Weights of a small GPT-style language model, trained from scratch on English Wikipedia.
Size: 12 layers, width 160, 5 heads of 32, MLP 640 squared ReLU, vocabulary 2048.
Architecture: rotary positions, tied embeddings, normalized queries and keys, local attention windows, shifted keys, value embeddings, learned residual scales, capped logits.
Each number is 128 + 32 x the weight over its row's rms, rounded and kept within 0 to 255. Layers, rows and columns count from 0. The size above them is the row's rms in percent of the matrix's.

# layer 3 attention value, 160x160, rms 0.185, rows 63-73, columns 80-159
size [104 102  99  97 109  96  96 100 110 105  99]
[[114 133 141 119 171 129 104 157 142 117 152 140 149 174  89 135 147 173  82 140 109  85  85  90 193  97 120  97 142 144 159 143 102  76 139 145 165 139 125 100 160 167  91 106  92 108 141  85 122 141 153  39 107 158 165 139 130 156 135 187 149 102  76 134 105 118 127 166 116  86 186 137 157  48 118 162 145 140 197 157]
 [135  84 179 125 152 170 136 117 154 125 153  72 181 158 138 131 108  89 126  85 161 131 128 131 144 177 134 187 115 100 162  96 129 138 112 132 165 141 115 144 175 112 129 141 163 140 142 129  97 145 139 170 121 113 187 150 204 132 136 167 164  49 135 122 148 119  91 150 163 116 142 144  66 126 200 154 112  99 140 163]
 [130 139 167 142 137 138 149 184 106 126 119 144 182 137 150 124 157 147 148 154  73 121 154 117 151 124 147 201 130 131 145  81 131 112 154 191  90 139  80 134 186 119 196 164 187 140  85 127 120 138  86  91  92  85 149 112 129 102 133 155 166 101 150 151 140 123 174 131  91 180 150 143  86  92 168 110 145 128 109 172]
 [110 126 155 127 118 121 166 118 164 147  52 173 185 126 135  95 149 159 126 113 161 173 163 115 153 185 136 149  98 145 192  68  93 131 115 139 108  96 164 119 136  71 132  77 105 170 115 126 176 143 136 104 159 131  99  88 159 122 132 104 139 112 122  83  95  90 110  96 137 110  71 165 157 127  79 147 188 124 164  91]
 [110 166 109  89  92 120 102 100 116  90 119 134  84 116 153  87 101 122  83 174  64 111  95 137 166  91 128 107 110 109 123  97 131 137 166  76 136 119 132 220 140 164 141  90 129 135 123  47 116 150 116 110 146 148 100  98  88 137 121 127  78 151 104 188 136 104 184 103  79 139  75 124 172 118 144 152 104 150 124 153]
 [123  77 138  51  87 154  97 132 156 170 111  96 136 168 166 119 123 164 125 112 110 101 144 117  96 138 121 183 176 103 108 131 193 150 170 129 135 155  78 195  78 164 182 128  95 121 118 134 110 132 133 146  99 141 128 103 138 153 148 142 118 169 152 121  97 166 124  89  73 145 132 164 127 110 164 102 179 100 103 149]
 [102 187 130 103  95 144 152 133 116 111 106 176 104 110  47 138  80 139 154 120 133 150  96 141 103 152 131 185 115 131 143 163 100 140  92 108 133 141 174 130 103 116  87 106 127  85 184 120  76 124 173 135 209  93 188 151  48 145 107 145  41 208 159 139 110 104 172 127 130 112 138  68 188 156 151 114 146 139 146 126]
 [133 129 116 134  75 182 127 141 163 105 134 159 101 214  76 126 146 132 172 158 105 118  57 112 124 166  85 150 123  82  98 148 141 178 132 106 150 112 131  93  87 112  93  72  91 134 131  82 115  68 206 101 125 230 106 112  72 137 159  94 142 142 143 129 115 110 111 153 114  98 124 128  62  76 163 141 119  65 105 133]
 [124 146 133 207 106 159  81 134 122 138 164  76 128 112  82 149 145 118  85  62 119  87 133 163 130 150 123 118 138 115  64 137 155  88 146 171 122 110 148 119 161 110 124 124 122 101 147  73 134 126 105 100  93 120 167 188 137 166 129 164 178 137 167 132 152  90 133 135 129 102  85 125 135 126  69 144 145  99 110 208]
 [139 109 137 135 100 142 103  83 165 110 134 124 122 117 170 127 119 188 126 157 115 135 141 134 143 187 159 150 108 110 160 113 119  81 176 165 167  84 111 143 100 110 124 177 104  60  69 171  92 140 130 207 145 102 115 113 123 149 184 158 114 164 127 117 151 139 127 123  52 125 126 143 149 167 124 133 120 123 124 194]
 [123 175 136 122  85 118 124 146 113 158 100 131  82 126 115 147 143 152  90  77  96 103 164 141  91 102 121 117 102  64  77 118 144 174 101 120 103 209  93 106 137 109 148 163 114 126 122 130 126 184 163 175  83 118 108  93 164 148 138  92 117 125  78 111 137  94  70  78 117 152 160 160  87 124 104 187 160 143 107 163]]
# layer 3 attention output (transposed), 160x160, rms 0.173, rows 63-72, columns 80-159
size [111 107  95  97 107  95  94 104  99 106]
[[118  78 174 103 188 119 134 134 102 196 178  81  96 112 123  88 168  74 118 118 140 127 183  85  70 104 107  96 147 147  93 189 175 110 117 127 129  78 120 100  85 138 131 120 202  96 162 144 102 118 163 116 190 160 141 168 118 112 130 131  73 180 141 147 131 166 148 117  86 147 120 176 154 179 174 159 139 116 156 169]
 [ 96  90  45 131 121 156 184 191 127 125 125 129  93 117 124 132 109 119 124 128 158 107 131 114  73 125 137 154 154 144 142 188 135 109 113 144 135 151 156 179 145 135 129 142 136  54  94  97 132 154 129  60 145 126 123 152 153 126 125 155  87 106 157 177 162 163 156 179 163 103 120 103 140 135  85  81 153 103 162 127]
 [ 99  95  94 124 140 127 155 183 153 116  82 170 102 102 150 134 107 110 111  84 148 114 147 144 163  37 168 150 109 102  80 109  81 163  49 116 140 148 166  95 134 140  85 113  77 129 130 126 167 149 138 164 131 141 148 172 139 187 162  75 104 159 106 157  88 115 141 114 125 113  85 108 105 166 126 150 146 162 139  93]
 [134 106  87 120 184 152  97 103  98 172 165 134  86 112 199 150 137  88 150 132 125 130 119 108 105 114 124 109 164 127 182 126 112  92 142 150 115  60 112 157 123 193  89 148 100  79 161 131 110 128  89 115 172 166 139 145 105 127 145 137 156 102 129 159  95 160 133 106 158 140 128 113 121 147 108 121  12  97  95 187]
 [155 183  92 107 101 114 201 100 154 129  63 135 154 102 130 167 148 145  73  84  94 109 132 172 143 164  98 131  90 151  62 132 135 129 111 173 129  91 123  80 143 126 136 148 121 127 160 149 149 128 129 140 120 176  81 202 127  89 182 134 172 158 140  57 111 134 183 152  96  74 169 127 103 148 110 142 154 129 131  89]
 [ 97 125 126 143 130 133 196  92  82 158 135 109 134 145  84 133 108 112 147 162 150 154 159 126  75 108 144 115 170 120 169 115 168 135 123 135 131 129 171  95  99 115 134  17 123  85 101 140 103 101 142 151 134 165 130 110  94  86 135 112 134 128  53  75 124 206 187 126  68 127 139 117 146 101 206 174 122 119 130 115]
 [124 147 153 135 153 155  81 119 175 111 168 115 125 142 175 164 170 104 105 121 166  98 187 113 129 186 111 113  85 143 142  92 133 112  82 116 160 157 112 155 127 119 192 108 149  95 146 119 135  85 180 161 136 130  67 147 109  93 131 172 110 118 146 212 148 100  84 155 120  54  94 159 114 110  90 113 187 205 120  89]
 [119  91 168 157 121 207 134 146 177 139 114  73 123 130  95 114 149  87 144 166 125 169 133  88 165 110 207 158 111 129 165 109 121 102 132 120 148 162 135  80 130  95 104 124 133  87 182 149 127 193 120 127 131  37 132 198 146 137 117 124 156 156 134 177 104 144 165 124 141 116 124 111 153 109 153  42 139 137 167 104]
 [ 60  78 136 110 160 125 156 150 167 117 110  69  71 123 118  46 122 188 127 104 146 112 100  69 172 133 157 110 155  97 141 170 144  78 101 105 111 136 111 118 115  64 132  80 131 119 121 123 136  83 125 100  52 139 159 102 126 153 130  79 145 128 118 130  87 158 130 156 164 142 154 132 168 104 145 119 154 143 120 103]
 [188  91 136 190  85 155 149 158  76 149 110 121 136 172 179 136 112 193 126 131 145 133 136 127 143 110 103 152 156 150 102 128 147  97 176 169 145  97 150 111 104 108 154  49 190 151 139  95 186  98 174  89 176 166 123 132  96 129 142 126 153  68 118 130  90 111  74 126  95  82 127 108 110 133 115 133 176 117 132 119]]
# layer 3 attention query, 160x160, rms 0.177, rows 64-95, columns 80-159
size [120  84  94  80  97  92  84  91  82  85 102 106  97  99  97 108 102 111 109 106 105 102 115 111 104 114 115 116 105 119 123 108]
[[ 92 123 106 159 157 153  95  64  92 142 111 119 132 130 120 160  92 167 114 132  72 191 120 108 114 164  85 146 171  82 156 139 164  69  94 111 126 114 143  62 151 142  70 195 108 158 111 197 143 128 151 150  98 172  68 132 147 116 117  87  48  98 113 106 122 136 146 153  80 122 170 162 142 210 120 144 129 132 192 137]
 [152 154  93 159 175 135 114 167  56 125  87  73 126  69 159 128 135 122  26 122 113 153 115 153 134 169  74 106 119 105  99 121 157 142 109 175 161 145  96 139 112 143 111 139  89 171 125 115 152 168 101 165  98 138 122 148 130 109 178 142  46 174  87  97 138 115 139 160 164 138 108 125 179 128 104 137 116 132 158 134]
 [175 132 112 135 114 123 113 160 182 117  96 155 124 114 130  93 174 134 147 160 156 123 114 103 134  64  89 109  95 159  88 110  69 161 128 159 155 181 190 171 141 132 159  86 151  87 174  79 114  76 128 107 113  64 161  98  54 171  97  97 130 116 130 145 182  96 116  99 165 107 129 196 146 118 143 168 102 179  58 139]
 [175 169 149 193 129 122 172 154 135 118 143 139 131 143  90 169 125 133 132  86 100 177 163 165 114 105 122 155 172  88 132 134  82 168 115 161 122 135 140 162 142 115  30  79 155 100 142 189 130 118 117  85 153  82  86 144 155 111 171 140 205 157 177 124 213 156  96  31 119 113  84 167 122  94  97 147 119 176  95 144]
 [146 153 155 157  89  56 129  87  95 112 140 191 102 127 146 125 143 150 109 114  91 146  51 142 104 143 112 146 190  74 143 162 148 149 150  71 150 106 176 140 139 125 127 140 145 102 194 127  93  39 141  96  77  91  83 115 103 182 198 113 185 108  91 122 151 143 114  55  85 129 130 142 127 142  97 164 119 210 116 148]
 [104 112 158 143 124 106 114 132  35 160  41 120 100 153 126  92  67 136 145 178 127 116 195  72 102 117 143 101 139 100 133 136  90 168 107  85  99 180 187 128 143 132 126 126 126 156 145 114 143 131 132 163 119  82 153 110 103 189 120  57  95  84 160  57 106 114  80 119 110 118 119 183 111 184 137 139 156 105 121 150]
 [150 151 125  57 124 119 159 154 131 177 123 149 125 109 118 186 175 143 115 116 110  70  95 102 137 106 137 139 132  70 155 113 139 150 102 135 109 136  76  90 154 154 144 120 113 121  82 100 164 140 103 148 110 119 130 117 145 117 114 183  23 170 165 140 120 118 137  65 122 147 190  61 115 143 165 133 109 115 183  88]
 [106  92 115 121 111 136  61 129 119 201 130 158 110 101 124 131 119 145 131 117 117 141  47 185 117 138 119 111 160 120  82  93 134 112 103 161 162 131 139  93 134 121 180 173 128 200 119 147 125 187 114 101 175 126 202 161 168 103 150  56 100 105 147 122 151 111  92 159 108  95 146 129  78 151 169 123 133  94 183  92]
 [200 130 164 192 137 201 120  91 124 109 104 150  82  75 100 103 143 134 124 146 116 103 153 150 141  73 184  85 135 143 124 164 105 118 179 136  62 194 108 167 117 178 106 134 143 131 173 125 129 119 118  93 118 127 100 149 115 168 127 108 108 101  64 152 156 151 108 157 145 152 126 146 115 145 153 155  91 124  96  83]
 [220 156  76  84 130 103  99 144 136 182 126 166 118 113 127 159 107  96 143  69 119  93 112 145 140 147 117  98  87 199 106 119 112 153 156 104 106 146 130 135  71  87 201 110 158 120 140  85 183 156 139 105 107  84 123 130 161 139 145 165 117 161 122 130 143 103  59 134 156 120 139 167  94 103 156  86 153 128 117 167]
 [136 125 161 111 144 114 127 151 224 153 143 127 120  88 119 137 170 101 166 186 155 104 107  88 111 107 107 221 135  65  88 124  70 122  99 125 135 162 174 146 114 104 137  88 115 111  77 131 141  84 139 132 171 120 122 104 119  91 110 129 169  77 133  93 133 175 153 168 157 113 155  93 149 147 100 110 100  98 115 136]
 [142 121 137  50 138 145 147 115  59  96  79 106 103  87 166 189 143 102 158 132  98 150 156 186 137  95 119 156 120 158 204 188 123  82 141 136  86 128 156 115  97 172 148 190 143 152 181 121 155 124 110 129 141 105  89 140  78 132 107 121 122 172 104  62 138 122 143 110 115 116 108 175 101 209 113 156 155 149 105 160]
 [125  87 149 131 137 166 117 112  74 103  99 163  78 169 123  84 104 143 118 105 126 108  77 144 157 164  90  94 177 145  90 191 125 179  96 135 105 115 140 111 107 154 111  79 121 166 148 170  86 156 150 137  74 192 145 172 108 142 159  50  80  73  93 122 124 136 110 106 126 116  81  90 102 153 124 107 124 136 145 132]
 [158 161 170 147  85 181 154 181 143 123 145 143 123  68  81 105 204  85 143  99  51 153  93  97 159 143 175 148 104 149  84 123 157 116 140 106  83 115  71  77 126 186 129 121 129  97 100 139 130 143 179  58 128 111  58  77 162 143 158 114 128  84  70 152 106 170 125 126 143 137 179  58 172 127 132  98 127 154 181  99]
 [151 118 108 122 132 134 129 117  91 159  43 113 162 104  91 196 117  90 129 150  71 132 152 200 111 134 194 114 105 130 161  77 151 104 160  87  89 117 111  89 104 143 100 127 103 123 140 115 175 224 179 154  92 124  45 120 226 111  69 189 145 171  98 115  96 129 137 133 128 167 184 143 130 104 135 119 140 118 160  83]
 [109 131 106 199 176 146  92 143  80  91 166 162 106 117 131 155 118 166 114 126 170 139  87 145  72 149 146 155 189  64 120 109 133  95 183 177 107  93 113 181 114  91 126 221 145 119 127 132 184 150  90  99  89 144 163  87 138 120 189 123 150 114 157  94 125  95  78 108  67  91 128  91 149  87 160 160 120 112 139 135]
 [166 151  88 120 135  92  90  90 124 147  66 154 107  98 103  98 139 128 120 101 123  64 129 144 113 173  91 159 112  68 137 110 131 133 132 110 105 137 130  88 136  86 146 139 147  96 169 123  87  81 118 144 122 139  49 174 118 200  85 108  93 102  93 129 129 136 108 113 130  96 218 136  99 121 154 150 151 107 119  96]
 [113 116 166 101 161  73 106 144 156 121  69  90  99  79 131 104 120  96  82  73 140  75 151 164  96 154 120  67 121 182 110 172 131 145 158 145 159  98 134 152 190 149 119 114 169 146 145 198 163 114 114 158 166  71 215 119 135  98 114  72 151 181 144 100 135 145 170 147 142 119 147 105 145  89 117  94  94 161 125 105]
 [150 150 144 140  81 170 107 161 151 115 141 163 158  80  85 108 160  98 188 148 152  67 149  92 173 165 104 120 135 120 175 128 167 122 122 127  87 131  86 102 157 118 133 207  98  72 119 102 130 106 136 178 139 153 105 101 149 187 187 113 144 142 142 131 132 126 129  76 106 122  89 121  98 149 123 181 129  99 108 117]
 [106 140 115 143 144 123 128 146 142 151 170 101 129 132 143 143 211 147  98 157 156 160 217 172 136 154 129 119 114 102 120 123 132 111 180 129 155 116 110  70 110 158 101 138 132 127 133 103 110 136 140 137 124  73 123 133 100 194 160 107  68 104 137 193  58 129 110 126 120 180 150 152 168 134 141 153 179 102 145  89]
 [171 187 160 114 113  88 147 119  94 144 108 147 103 128 116 120 202 121  89  54 132 146  99 107  87 143 119 151 107 122  99 141 147 117 111  76 146 125 165 120 175 100 121  89 139 134 150 121 108 170 111 183 148 136 156  91 174  95 137 179 147 130 115 134 105 134 105 154 116 135 116  91 150 120 106 139 105 159 202 156]
 [181  94 114 160 115 163  70 134 117 193 146 138  98 114  87 188 129 138 186  79 153  79 142 158 132 141 143  57 107 159 165 211  95 110 120 160 124 158 165 142 124 111 166 130 170 189 169 144 148 107 141 117  89 130 132 130  56  97 188 143 143  99  72 133  52 121 143 119 141 127  96 144 112 111 121 203  99  86 165 123]
 [138 136 141 157 133 100 177 223  83  96 105 120  75 129 131 162 131 137  94 133 198 117  93 150 160 153 146 179 114 155 123 148 121 160 185 121  61 166 182 122 122  80  95  81 176 168 119  90 136  97 153 120 154 110 143 164  72  78 114  66 114 149  92 118  95 105 122 126 161  97 138 119 127  74 179 128 100  74 167 161]
 [119 155 166 103 109 127 160 155 121 106 139 108 174 195 119 103 150  91 141 137 132 129 252 193 126 113 183 114  75 128 144 122 115 124 108 170  86 126 131  75 151 168 179 155 139 164 145 131  99 160 139 129  91 182 166 116 160 126 101 162 149 183  73 181  75  94 182 141 139  89 181 134  75  83 104 119 106  69  96 128]
 [ 87 174 110  58 141 134 142 163  96 158 134 122 159 108 138 188 179 107 203 143 128 132 131  58 155 111 119 217  86 113 126 134 164 123 143 134 158 104  99 121 148 169  83  74  76  68  83 125 118 140 131 171 170  73 169 118 136  57 154 146  80 113 120 195 101 167  98 135 138 139  96 130 135  99 135 128 144 170 121  93]
 [ 98 139 119 107 146 115 150 143 154 178 103 128 115 116 119 163 110 152 106  83 141 137 138 127 178 122 115  92 142 116 116  82 150 153 197  70  83 130  97  58 113 141  93 116 124 129 181 107 112 180 186 227 192 144 165 122  88  86  79 145 166 156 115 171 154 129 141 126  98 121 136 138  81 110 104  90 104 137 116 157]
 [116  90  94 173 112 117 163 125 150  74  81 123 143 104 120 101 125 120 152 164 158 145 156 104 175 179 105 100 150 184 121 146  75 140 117 114 114  93 106  80  98 126 100 109 114 162  92  94 107 138 156 119  94  97 120 169 131 120 159 134 107 129  96 115 205 120 123 165 131 172  67 124  58 128 110  69 113 141 162 113]
 [161 123 132 142  68 106  83 153 120 196 133 123 191 101 103 115 128 128 149  87  83 149 147 140 120 107 115 136  72 122 168 144 137 101 183 119 109 124  66 129 159 108 177 104 143 102 124 161  94 181 105 119 107 114 122  32 103  83 176 155 175 152 176 112  84 124 146 140  99 144 124 119 129  98 141 116  90 137 194  89]
 [109 206 114 128 117 132 201 173  81 169 146 131 196 157 118  71 168 150 116  91 103 210 114 106 147 136 125 150 118  78 126 170 166 142 115 150 110 116  93 161 129 158 168 119 102 146 138 114 182 180 105 143 164 127  81 121 145 132 196  77 152 139 123 136 139 107 149 198  93 113  81 111 118 126 129 112 113 145 134 137]
 [160 109 123 134 190 120 131 128 153 129 108 116 116 138 136 158 160 143 108 147 127  84  84 128 123 143 131 128 125 184 118 131 180 147 224 152 178 138 179 143 173 114 133 146 112 155  83 106 150 131 137 159  86 165  83 174 190 137 123  45 141 207 133 174 149 155 111 121 133 136  70 117 153 137 180  64 104 131  85 135]
 [103  87 120 174 124  79 130 129 130 138 146 162 133 134 115 145 124 108 177 193 181 135 109  87 166  71 104 153  76  88 106 166 140  92 160 116 141 128  63 145 170 105 133 202 142  85 120 191 179 142 137  99 135 176 129 172 148 123  66  48 157  89 134  96 181 145 104 120 121 114 104 109 104 108 107  85 137 113 131 166]
 [130  90  96 117 159 127 105 189 131  96 116 161 143 148 157 101 131 131 193 115 147  62 103 130  67 182  81 103  73 102 130 155 128  85 156  80 100 104 114  85  75 157 136 134 101 190 133 179  97 163  95 142 163  90  72 145 158  91 120 150 110 141 122 112 138 100  66  68 161  52 159 142 158 108 118 155 142 105 136  61]]
# layer 3 attention key, 160x160, rms 0.179, rows 64-95, columns 80-159
size [ 78 117 107  92  96  97  91  94  85 110 102  87 102  98 105 100 100 106 103 103  95 108 116 105 108 111 109 116 106 112 122 110]
[[105 127 159 104 148 144 117 119 131 151  42  93 116 147 149 129 173  93  93 167 166 101 142 157 136  68 109 107 119 100  97 106  89 147 128 156 106 128 129 155 109 101 145 164 112 123 117  68 193 134 125 141 141 107 136 108 108 141 145 107 152 177  66 134 114 108 122 107  60 175 183  97 121 128 103 127 156  78 146 142]
 [123 152 123 172  90  86 145 171  95 118 129  94 128 169 121 180 111  96 127 136 165 159 107 124  93 141 125 157 125  52 126 140 170  79  59 125 154  77 136 114 186 132 141 176 114 153 107 102  82 132 198 162  40 116 112 131 123 107 187 109  94  93 147  73  69 171 145 126 119 195 186 123 132 140 126 153 121  94 138 191]
 [ 90 133 101  68 165 180 152 136 114 120 121  64 116  80 104  77  67 121  88 174  91 134  87  84 116 163 127  91  99 136 152 104 151 117 169  72 124 117 105 159  82 104 148 141 146 123 124 116  68 113  74 120 120 181 151  81 106 159  83 152 123 101 128 171 158 147  79  96 117 109 147 131 120 105 103 144 180 121 143 129]
 [122 119 117  70 138  97 128  92 123 121 138 153 119 116 184 124 158 119  97 174  89 107  58 130 110 180 113  97 125 131  84 142 151  89 155  80 118 112 101  62 108 124 171 131 201  93 190 110  99  73 149 167 102 141 130 136 115 125  93  87  95 136 136 144 142 183 109 104 150  90 144 120 110 155 132 109 116 170 117 101]
 [ 33 109 136 156 102 135  83 140 105 104 147 193 173 148 119 137 120 105 179 130 125 133 118 128 147 161  64 168 154 140 125  69 121 157 139 133 169 149 126 160 127 170 103 152 111  93 111 144 196 119 100 106 167 133  72 102 117  99 137 142 101 128 117 161 162 159 116 148 140 171 164 109 137 105 145  60 106 117 119  68]
 [154 111 115 127 125 114 107 157 115  76 157  82 142 150 167 131 124 121 111  97 151 143  78 177 128 126  94 131 161  96  95 144 121 120 175 180 176 142 124 134 151 146 161 238 165 121 111  82  61 149 146 138  88 161 182 166 103 149 152 111 130  87  84 154 122 111 222 146 111 113 153 108 151  88 114  65  91 138 141  88]
 [117  84 123 175 153 131  90  53 154  90 126  93 128 110 124 109 113 105 160  90 124 184 191  94 149 120 128 113  52 168 119 102 176 154 146 129 142  81 143 102 165  90 114  92  95 148 118 132  70 111  97  53 108 124  52 131 115  80  83 172 167 108 117 125 130 187 107  93 115 106 141 179 161 109 116  88 128 155 108 143]
 [ 99  94 150 137 122 117 192 147  62 155  97 121 106 122 126 119 166 109  76 171 188 128 164 174  74 121 105  99 156 177 155 104  94 133  87 138 114 146  89 159 101 171 125 110 129 133  69  87 138 100 220 123 123  99 146 160  95 134 147  85 163  99 118 134 106 177 156 119  97 103 135 112 153 136 137 148 118 133 188 118]
 [ 66 156 137  59 154 101  91 108 130 139 118 112 172 112 120 130 111 191  76 189 100 144 141 103 150 102  71 138 124 121 153 116 163 133 167  55 121 102  63  85 122 139 152 147 107 130 120 160  95 131 114 130 156 185 175 108 105 155  81 153 194 150 157 120 162  91  68 133 131  97 145 168 108  81 136 113 107 138 155 131]
 [133 120 155  94  71 131 141 119 116 119 104 144 143 131 157  48 121 168 103 146 115 114  94 130 159 139  61 111 142 164 143 119 173 156  89 126 142 127 150 153  92 135 134 139 175  86 140 176 119 109 129  97 139 179 156 119 101 180  95  96 129  88 188 193 177 111 115  94 142  99 121 137 117 154 158 150 117 156 112  86]
 [155 132 159 115 152 152 123  98  91 144 146  75 129 154 167 123 129 147 141 134 145 138 115 136 109  99 122  91  91  80 140 183 136 121 169 175 110  88 123 122 102 107 166 116 111 110  96 147 117 134 115 130 149 184 164 123 133 138 101 181  91 135 123 124 117 134 187 159  50 100 143 164 141 125  53 132 129  67 125 148]
 [111 111 105 170 129 155 115 152 153  90 131 145 189 195 115 132 102 123 112 145 125 113 123 138 166 145 135  98  83 131  64  89 137 109  91 157 171  85 151 140 143 131  89 110  98 155 117  55  88 116 142 167 150 123 125 160  94 182 186  86 121  72  83 152  95 149 141 185 156 159 122 148 127  97  98 127 154  92 162  24]
 [138  58 170 140  91 126 135 158  91 139 125  79  98 161  78 133 112  59  83  99 157 201 140 158 131 149 102 148 129  78 120 146 193 103 140 154 106 168 157 154 214 148 122 203  90 152 107  90 164 129 109 170  94 131 127  85 141 112 189  78 123 108 137 129 129 129 209 105 100 142 150 158  87 108 124 110 165  71 113 147]
 [135 103 111  82 162 147 121 121 110 143 155 135 158 122 119 146  66 194 128  85 124 125 216 150 103 102 118  86  53  81 116 131 121 158 125 165 162 142 106 135 142 146 135 139 139  50  92 144 196 141 149 130 179 134 157 164 140 114  83  99 165 131  84 152 109 110 106 156 147 125 129 169 172 133 144  86 121 173 159  71]
 [160 120 132 165  88  59 181 119  94 104 123  86 164 128 125 135 152  94  73  72 177 122 169 147 142 100 129 198 108 162 123 125 151 107 142 198 177  87 140  87 128 127 139 132 105 148 106 170 117 131 145 141  89 149 156 116 107 128 162 113  91 126 112  46  96 124 157 146 140 125 141  94 148 184 142 113 114 130 182 129]
 [148 160 123  73 118 126 233 123 148 114  95 133 127 117 164 141 136 154  59  93 167 118 131 124 170 158 117  70 172 177 136 160  58  87 117  99 181 204  88  95 186 116 131 125 114 136 128 113 162 124 156 127 123 141 161 104 132 152  88 109 153 125 168 135 129 131 183 136 155 151 116 138 156 109  93 125 136 117  55 104]
 [118  98 183 111 126 113 153 172 159 105  98 185 131 118 157 184 118 149 133  76 107 135 128 147 100 132 134 159 135 113 133 109 199 145 108 143 202 176 142 164 120 146 120  52 129 114 152 123 163 101 143 132 134 136 126  88 126 128 153  86  90 201 173 151 126 116 141 137 120 157 162 181 127 160  87 123 114 100  80 205]
 [147 195 121 113 117 152 155 143  89 115 133 183 187  84 169  93 138 119 156 155 142 160 107 118 161 188 109 125 173  84 164  94 100  67  69 124 127 123 175  84  72  92 140 178  99 131  94 138 138  97 124 126 101 135 127 140 121 155 131 159 174 134 112 177 136  98 150  95 117 157 100 133 124 157 154 105 150   3 109 220]
 [138 110 137 121 125  85 148 104 163 147 160  46 102 133 148 126 107 125 119  94 179 161 128 112 179 172 149 181  98 164  94  77  87 191 153 153  63 104  76 148 112 137 162  57  90 105 190  80 122 131 130  78 128 120 140 147 130 114 139 103 116 138  87 157  87 184 118 153 145 147 155 149  74 107 132  84 177  87 145 121]
 [148 202 153 131 135 150 129 139 145 163 136 139 124 138 117 148 105 135 117 141 182 129 121 179 116 132 103 179 182 185 164  59 114 143 136  98  73 122 129 148  94  91 163  81 139  41 108 167 183 115 123 113 146 114 101 139 132 123 124 154  84 154 142  90 143 155 134  63 123  88 151  83 162 139 137 139 107 155 144 118]
 [138 133  94 128 202 121 156 153 120 115 159 120  83 108 138 157  93 145 126 191 106  75 126 150 162 112 174 136 163 111 151 136 130  88 130 148  86 100 159 138  67 155 133 157 150 114  75 108 153 134 140  99 200 192 133 131  79 122 118  98 133 139 103 110 118 192 112 170 164 122 143 107 157 136 134 196 140  58  80 152]
 [155 153  78 187 116 152 103 131 108  99 169 101  71 143 177  58 136 120 121  54 184 147 107 176 140 106  92 155 105 123  90 122 153 170  72 128  83 129 186 100 102 116 118  63 142 135 104 106  85 196 107 144 150 201 105 165  94  80 151  85 125 171 159 138 113  99  92 156 106 131 108 116  53  84 138 100 158 114 153 135]
 [103 162 123 149 110 102 178  73 139 110 131 108 126  98  80  78 101  78  67 115  72  48 116 101 166 166 157  88  67 104 170 128 175 171 147 160 214 173 145 142 150 131  76 163 126 157  85 196 183  98 165  96 145  98 105  70  84 107 178 176 122  89 121 140 103  81 159 160 129  96 123 118 148 136 109 110 119 123  96 122]
 [132 112 122 212 148 154  89 155 130 146 108 188  73 115 112 104 125 107 138 131 152 134 126 121 172 108 161 163 125 225  67 172 117 134 144 145 154 135 122 180 122 134  76  88 125 119  57  84 166 144 107 102 147 147 130 136 101  76 175 109  53 139 123 102 125 139 154 111 145 194  60  81 153 135 168 182 131 158 155 157]
 [171 144 182 168 106  80 135 151 115 125 122 138  95 160 105 156 136 147 132  83  41 139 101 210 155 178 139  73 102 136 157 129 130 114 114 153 104 148 175  96 126 128 118 172 119 125 128 134 119  74 186 128  65 141 116 137 181 118 129  65 166  86 122 149 162 131 148 157 170 168 172 148 118 112  97  95 109  92 121 113]
 [144 161 153 150 117 168 122  89 117 144 128 133 179 131 123 150 139 134 102 142  74  76 179 104 114 109 175 189 108 115 148 135 134  76 144 147 105 150 116 145  64 148 163 129 110 150  82 179 118  97  93  91 117 133 148 155  78 131 145 145 128 111 104  88 125 152 135 136 128  79 182  29 187 136 147 114 154 129 215  95]
 [118 124 125 126 124 108  84 137  63 122 121  65 165 121 105  95 107 170 102 108 132  64 156 142 200 113 145 163 121 100 103 133 206 114  96 109  97 118 153 155 104 158 141 173 120 114 162 118 109 137  98  50 117 141 166 171 167  98 125 191  75 104 148 110  78  94  58 136 150 113 114 160 103 129 184  98 114 140  85 132]
 [145 154 160 114 110  42 142 123  90  82 133 135 108 107  90 118 141  96 112 148 138 137 189 232 105 112  98 117 127 146 147  54 106 149 145 123 102 165 158 174 145 162 131 131  73  88 186 132 179 140 102 128  89 130 182 117 158 152 102  67  76  92 116 137 185 108 167 169 196 128 112 134 122 144 138 100 115  89 137 104]
 [100 116 157 185 165 140  55  92 149 125 147 131 110 103 100 134 120 145 111 157 157 129 125 105 151  59 139  72  94 155  92 130 124 106 117 162 120 134 100 118 186  44 114 144 143  97  97 150 126 120 119  67 184 100 156 121 121 151 143  97 164 167 196 154 126 171 125 163 108 109 133 105 188 150 194 125 109 100 158  65]
 [122  78 127 115  60  91 123 116 130 159 155 148 179 164 128 149  74 116  76 200 111 136 143  99 129  50 171 164 140 126 123 144  96 155  73 156 129 148  98 117 139 127 109 134 113 131 164 161 110 120 106  98  87  89 161 143  58 161 132 131 178  95 155  95 115 104 164 161 180 155 157  88  68  95 128 160 122 142 200 133]
 [ 96 116 155 148 129 170 123 129 114 177  95 114 156 155 171 106 138 159 111  69  97  96 120 131 146 139 155 143 136 153 128 188 119 144 141 160  75 198 160 111 103 154 137 137 134 172  81  51 130 105 149 137  81  84 133 135 112  87  55 128 109 112 188  78 127 110 109 130 134 140 147 130 150 150  88 167 123 148 153 110]
 [117 123 129 140 133 103 137  68 121 135 135 166  95  53  66 147 142 121 108  71 157  96 126 119 145 128 130 147 116 133  75  67 121 122 123 149 145 164 109 186  97 120 141  95 116 136  52 116 103 150 135 139 112 190 163 125 134 143 116 169 112 113 185 119 144 120  66 123 117 161 171  96 101 133 129 145 162 125 102  99]]